Each number is 128 + 24 x the weight over the matrix's rms, rounded and kept within 0 to 255. Layers, rows and columns count from 0. Numbers have three digits each.

# layer 4 MLP gate, 256x96, rms 0.191, rows 232-254, columns 0-95
109142125137096116100095110126160103134136094131092122169139124150160120105123125140090118126111146145150077107105129124161144152115118137106145130183097188141069145163149139085104165142112118132107123088153132149113126127128142161140110123093164130102095128107104103122095142128139091137
083133146109158117136170143154131104105129128056132158168134111142116151113134126108129109078150123114118128147120124136140146138173112142106132140104117176119129095139125123134141104109106132110125116125105108135157126111188111105135140151101127120160143130120159117144110197109116126125
148130172112102139086115128106115118112090132137112171109124106106113130173146121144091136135136127125174082118134146145163155144109107129110126135119105128155082142119129117137133131154145197077171133109122160176130141121071131142095109123120143135129108135093107124115117128115132119142
160127089127112132146089136139153116137113149090172156144135095150115134143185104092097118115137156125131122172092113159104162157144065112104149134081158121135108109150132079097144103135137081125111116105138124145115127128139105133156139143114112118115162078121128095159147147124151138104
147127105142213115120118164138141135150131157132155110137116099147129148135137137146113117122132141143135133131125156127163128141168108111126147133109181140103121084145106173087163108150117136087106133130107136146123106113139134150185132155162142118141146098102153192132138143125126137104
153146124114119117148115107122133123122131129105109151112108150163112145121135143114112116156159129157142103111130134138134112149123112116110135138106148087085135158130107158107105122101127096151123124109126127124161090156155132112114169121141119127168094112124109152135153130080132151123
132121148108129137119115153102143133091118167145161120134079148148143127153114136147158152128130135144164161135136117136154105139120085133153104086159109135109125131122114177117109099130139112118090113162139122132127143106140111147156152137142098143177135072108135146118112155167096151125
135120121091141146116130109118148075077126140115137156107108112140131135163139116139136161166148143122145123147132124117176120115131098101119154122099106085080100173124123135095115152116100149157136100132117121204110103117156161139100129119129173167128124100091110121112132120139154162140
146147165116083111121124106116123121130142162100117161119093130142101097088140129061098088084127147120155106119104156136167121119141123167139169091137161121104130096128142140126116137127148118134107149168144171130116078093154129137136142112094158144147146090092129146123114140151125133119
135139117125101156146153087143181123115137097106152138113090151136150148112132124118137105133127117163160156147103160151101147129138105156122124126125089116138136153123135121131119091150092101139142138123114125128129149107181123162104131156139165114080127159046139112143120119159114100144
106176155119155149114131071152130131130134125084077091160171110109124098125172140149111174150096136126108133174107141120140153207158123130122149140105105168079117127150127121115134103142138147111140130142105120133133125132143139128116145140100162111120112109088072135138170145116136132152
131138135161118171146119122092101147104138167149146168112085135134114153131121137109140132104129160121156113103088177088162094151092139131137134131128104126147118141137109115156132140172116127138145108089151105210144123109101123135143110149194127143131123143117107147095125109137097133149
121119124092142186120146106148130132116136100094106141138116117148127112105140106114115151102107114113160114149088129151151109155091091114132136127093108165144090148118175101069159111104121125129147121113083113141100147121109111098118111163082126131090134118145111091144187154130124122168
169190127131164159113114098137118106092108111137112139097099116159144123128169149115066105100116128144106103150114125117139147135144131137142167135091129122118140130101155117138134135117144136131107115100125123124139137111150071099129156126148149076159110108118095119128156138121109162125
114136165126118133108112138144124142127164144131114114101087154087137101132136126105104102088095115126118105134137134121186168154148146108131143128154180083106110126144129125109151092114122129120112152113134079160096137109129119125159121111115154100127125102121097119124135139101175100135
124129103081121110142119129100144153134104124110127100116168136134139134090169118186139128156142111141108143111130153162125133137090107137188135159105149157083110137147134124099138148165076081127137149135137158169105095097074154163118181126116112117148140062117084103101127166128127096141
110115124135159134119098095139097122104129121144149146125147154144145150129147097154075147119077159129147114152152124091135107139128116071117111134084118104136120155116112141115162121102150138105094111133117139127116119119153116120117104119140122161121113093142152119112126126116115140100
134085171087173128100120153074156081102136139131147141126151111139127138126101130107138143133101105126136121139159151158110120171106117124132066147116132151134094170159166173118117096097127157126129153141108119173126082092119110143165165112120174151117152148143097150100097145118118169084
104147156102132120109145178121116149100153137121155123109153108102109107147116115075142141145154125148131093132125126119110137131154099140147117145083138139082094124120122156135132155187087116110171111109118110130125125120056106164148116063146136131082119085134113118143142143149138143159
095093095103126142133130130114145152098154147124174131124150137115119153139098145141135111145124129117120105092115128140133119154100098138108114151121121162144120128191135134118125158135143115116155137121074088149065123101133113159158145146145172145126131128128109143103167144127164153142
155124131096116104090096128115141115121152134113159173113165115130131107135095100114116136135103139177113130157124152124104129086119131130142144153120145129068119134141085143100155103144149128053123112138127124136161095145149111093097157116134163117170171133136128105119142134059203118121
119118117104181134139133105136111183124107121100147091081105104129088114113116145101146161128139131106111140166147106076170114136167075119083142088105131132113105113142087176114157136159117158094141148148119109123133146168101134143101151127130153173090131102107096136143112140120143137158
117155147106145144098125147112116132078124153126134090159063142147138153147124108129106152107125120091123120167164146091134054131128114113116104129125073110130157126118043138154121111154148138108107102139135111157141133176126076123118117113130087170084139117153096108132147112119151144135
# layer 4 MLP up, 256x96, rms 0.175, rows 232-254, columns 0-95
126071145147115147106151112149112140138134132121153137119107090136151120126137131105150138081125126121101160105093108118100135119106119090137123153137137102119099110175121120169132112129112172088117110150128078111175126144125099073139112137140157136125145152109121103184159110076168136097
150104147086109137110142201156149140100108092034149169144142125148124139097123147130083116081156108118153127161100137141188125118154143123114148135102117179118109107169134160105102130095098141134168144136128104154146110118205130120114153143111118128143170141115134115099117255119136121124
142124137143157118123147136158127116111139172126135138177123127142140163108119124108128130134142161083112105129109133091128099115151156122134132113077145126120121133136116133088127116135102128149139112144119093110074114121150119112120096110139129162145168117113133107138162128179110134099
172099102152118141124139158116133118082126079131103110151118135135140129167062162127119117123167163128146120114079102134151137125123076113120127123127127159136105145114109077095119171109071176128124149118103139130143097152149145069085159088115133132119113152152164083092128165122147134154
161145142171172126103148185156121128106156099148143131141164116168117142152167147121115114123122120160122121147084128143147147089153127144163114116124157140108108084159121166115139154111135104130132126131133150116131128106147122141144131145146128074134145149128095172169153133125114155117
123105110126142095151112092114116155124096125114155109095132109133162136104134139137110169105087125159139160103148099107145079119128128087115131128170106125105136117097139138097109115140122145121123167135126138115154154190124127169126131101144136112107120118123112162146115146144109121107
128101129139129183185166115115141154118117087107094108177139107143118110120123089151132137121157126130113088086150136087130116138103115088117181139121137132143138139125170094128100122140116105137104123129134111128139111161124142090119119130160139141094136156148154118089142087102143102164
138117118104165142070133106132133070112150114097098141141124092165130133142143101128140131125160135098139135130119117108177113146160114095124151139121126123124062139146145091109102159123088141158148109098087095157077082097132139144124128102107152134109120115094128147141128129143139149176
156103132131139090112104161082124087155106129116118090149139152149123119126117131117169143109128114132122161194090134116161134132077105159103104172111140149097103117152125128114055103134154155108099126133152112143136186137123139103145127105120096124104157111128131160124137116121148092115
081109155113113122159101155131102123133109139117116084150191122118124095121156122115111128135140162134147086167134127121144156127136148125090112153137157156121124101115154131086109204148146164108130141116163160133093161169053139132155124105046091170145114099184140135078135145093104150107
134125094131163142131101121105110136110162193137125117131122109146102136125092149062134100111127132143141132102087134148136088105122111172145121075089169150146149103069176171084134149138118143109143153126118156116064142137167138121116138158094101160114115131121112121102057125138128161103
131119129097151058117136123148171113160123107135122123144160103100124114139139089143118127141134095140090164133147097181105162098162113118117109103134123127110114152118154127107141116080131132111087134198129138092110137126176113101113136108081108124141141107120161112150141136111155129117
155140118088110125099142115141120128162118133123137119116125132143150174188133152135144109137151156098106128115116128156092140115121106104094169141147138141129148075099098115106113111154162115110122122150120165136142128120159146142144122174117172147164078136112138104152089131125143104135
129154081112119138118129113127129090102123156152128103129097148054113132144153125116115133131056177112143116131140138112157111125114129080119140104121155132098139125128071176091137158152108152121127132100125116124138142115131124155116176124106152169123115105108121124168105148179162125147
139081128143109118112167132113105060152127070173160156131130146139082130141131100078070142111116126128129180097109111149136150139110133111113136123152132130190118122139129123140142139143081121127139130147176121143141149091130123092138132161159136132149135107109144112147162128114142138164
100160075111123114118120115138140122112165143115102088144116120102165119101144120153114143141172118150154093087125124128118154154109113086128117154107106182117152059116148124140119161150092112151111062097153080120156121093121163119136157117149119136097081109098116115127123140114119072174
170121130158113120130139153129143110138116137130121130140136106121133116123111150112191116143150108120134138119091132165114160120111133155121143134145127157133129112127128110158098129143119117170153110117188121141149120133122159160118126142142149102130124171115121136120154102138154086127
078151108160132142139147123174177151140139090172097123111119165149124169121191110119117162112133164111152179120075110101137105070095158076145162134147108092088152132101098066114169139151136120127132088137171117117139159169172113137134124130149123105126141119142168110125167123073140099125
158126147106097105105138157129129146109155155101130125117100117121151110139115083166107116109124092105128113125085156167145145129114109125112153143064121073090160120144120121104118074111121136133127091113125179119148098168164105117116104089171135137172129139158134133110151149092111127098
177132097157139138091147102112104139137103128105095155132130112115105143158113146114134142110134177144111165148156143129117086162163098153119109138054119117139136150108110101150103147144135124149136107131133119139122095129098099110166121152137117115167115089125116106125106125179124139126
133118108093140152138121146109110127176141143098171168174102122116157109123122115157118122146156080102138108130102105092110140155100130139121129118139131136107120194118152131172121088109128139076144156126155122122089107138135120100090130134122130173160104082107146126124156103128180086097
165183148134084114137141111120137126113153111087120121115124124063120145100146138057160140176129146179134171132093130146147119108170111139127126142144150132111143103110139151107127139140103117128063114125156093123139146106149140149162166117106145135103108114100124140096110130076119129183
133128080123148154126083096116131136111173140113102105134104162146094167140124137142127080102149114126149111090146128096143130085118120126174130097112122140108076080101122146118145124105108111123137131105148120143085064153161104109117146172146121143139101124145088146090083107112131107099
# layer 4 MLP down (transposed), 256x96, rms 0.169, rows 232-253, columns 0-95
164101186155128084138109139105126139127151129073139163119141146151092093146149108131155091123116109110123128142072081104155149122107159179149070094140117162130138133136127086117131138087138138132120131162128134112120134084156130110172111131095089120138130113134162116177126069152133112157
142143099151113146128118106089111128134128124200114115130121145112135131163109119128159168148121134116142137100142113132087136104089118131105097099119111062122114126118125119115131155145153140133111134128130130084102139147095136142108118110188138145081116120138125114112130000121135129130
136092112104185085123110111129157132093119114144113134126131123205130137126129129136096104140144096120088138112125080132117111133179122115156165088128083123137142122176139134093119104106128116138143147107144134105139096115116099113122129117119111138151124138117138130115149153134142171124
127112142134122154120139097108150078157149107155112111141139168129149164106078115138125119144133149129156086135143128102157127085101185179088087113141055132148161133104105092128112141132090168135185160090118145112135113114134106122130117153140124170121114171096161112142173106141132147117
126139107120111129129119106092132121124128119175096153133099164147148133131146129125133140100122094139110139132145124142123125115141118101098117120130113133108166138134140130138118097109126138143107139170151156053130133107147112173137099103122163114125149156112107109116141088152133165184
162135144111125108126155120108113159141117141126087122133115133149126092154154123112109096137123110114119107136131080138132132158112108126077137117106135151134145137116154135121146102132103141137138141105103149035118078143145123123134090127125125132124144156126115134078115114120093126122
136123139122130131117153138119095126118092126095092098139125153095088143107124129137141168122144107126165084149114132135090129161107143119141173133142129123122118135124091135126133125126117153129125133130136131220138186130141110129144143129114130135155080126134116117145134204137109098125
146130111111133099158107127119164126140136104153101149126074131098155127088127114130145142146154135095141126108127077154147146116180101094151144126125116093141123147123118125127130128117148131177155141159135157128097123118143115133092128142127148098122069141113119139116163060111130102189
112159123157132108114154128125108190135178152133120157124070157126142085178114151143091167107105109147123143105124136144127133139101109133181116106174114079112127112166114122130160125121119126103151155150098149101079073111119101155144082146156152139141117122138093133120127173119125158123
118131133121141161143110112159144106088154109131109140104099131177117123107116158139118106117136108134153152154088165157080138105168083124170137161118091126125095129128118133156113103093108104093142112137135123146168113105151119128128159119147165097113124134076090092130146207116131135089
135152131107143157126151102137101152112152139090086160115130130124126086082099094143136191178136114137125131131131134140142120199158136121097134117094091139150123118118130152123103152069089148147103142140169113157107124142150149115141123099112140105097106159085127166150137224134139145159
113112146121153159122101121135152114109115120124135092137086126134098116097123132129088131149119111149149121160130112166121137137125124128160148149120123136125121126138129134109113141117119133126137106086134100127154100120124110132171151124117138150152126151132150111097116255120122103104
142112114117086121156135092110127130151094172119111135146139131091140132090132138156114126144145109098133120159099131115129136106136172142144187121102114202080119116140099114138139118097129137131114187165150084140134144137130094112121113143159136118134111119147131107094123137148118170112
170144131130133167104116089112120101106121117135149123112126145153098115101130120127113124125175145156153109107144054117129154129162124150154135126104109131097138123142140097131144109075113169138122179144145120111083073147148118142103119138147139141146143096145094158131145110134129166115
094128134101151132109131142146122114131088109091146132148087150154087115111142129109119164098140159091169158133096112125141162112094143138132106168130133123195157176168110118130140151126114128127113100111147088083134145086160123137148126123124146127118116148102117173153143104120118132137
145154065143140099125141133125108120133133120178100077133114124093111129125140135124146145076104166163142082102137157157125147129103159082105179144064084148146151153117148153150139163155139115097152115096118094184110109113125140143132197138163135164106116139142144111120121119100149121135
128123125111122147130141153144152098118117111116135080130100110134118144138122134125122127120128124113142141117129213128114133100126139130148134133115112169123138094148123126128113114131134101108141126131092115170119125151146125117128117172116155112146153140102122117152141203142119130110
141111096120106103114064135085159153126142101081133115190140146155158105156160151163149118137110113080114175173124117113129110111080153109151150111142102108127138111125102112144131106154127158128104120135124105139194129145150137139163148183118148120144115124138210110125182124164123140124
125116115125111131121107078120136109176131161136147114083115134083136156100101124107102108148138101106129134090104133117099176090167090152114199132109104091137127138117144172130087066092143151120138133158125148108149109127167161089129132121154136125171143155154117117105098123148142128132
125095139156118123146118118132166157153121122113134140121126146133054152131107122118153170134135121124139122168163137162130162173137094142085119142112119134128125128128090100151089127129102129115140138153160125201091128132120119137135127111162146092138100152128131119101124118143142186106
126091140131137128085187138114126153120101115144123119111131124093114174139148149109111157114106142141155124148132162132122133159165145120039100100157122134141131079123138154156097166155109143186107133089099080174143145150107104127104122162117156097120127121111143107100114093164140110156
154172124100141127118135061129138141129170119117159124150129111092100169112141130118190162187098119104139136131187133124178104147146118123132145173103127126145149124125125133128114157144108124085111144121125111133160162116133111161167130128128155204120140092103145125123172120093115129180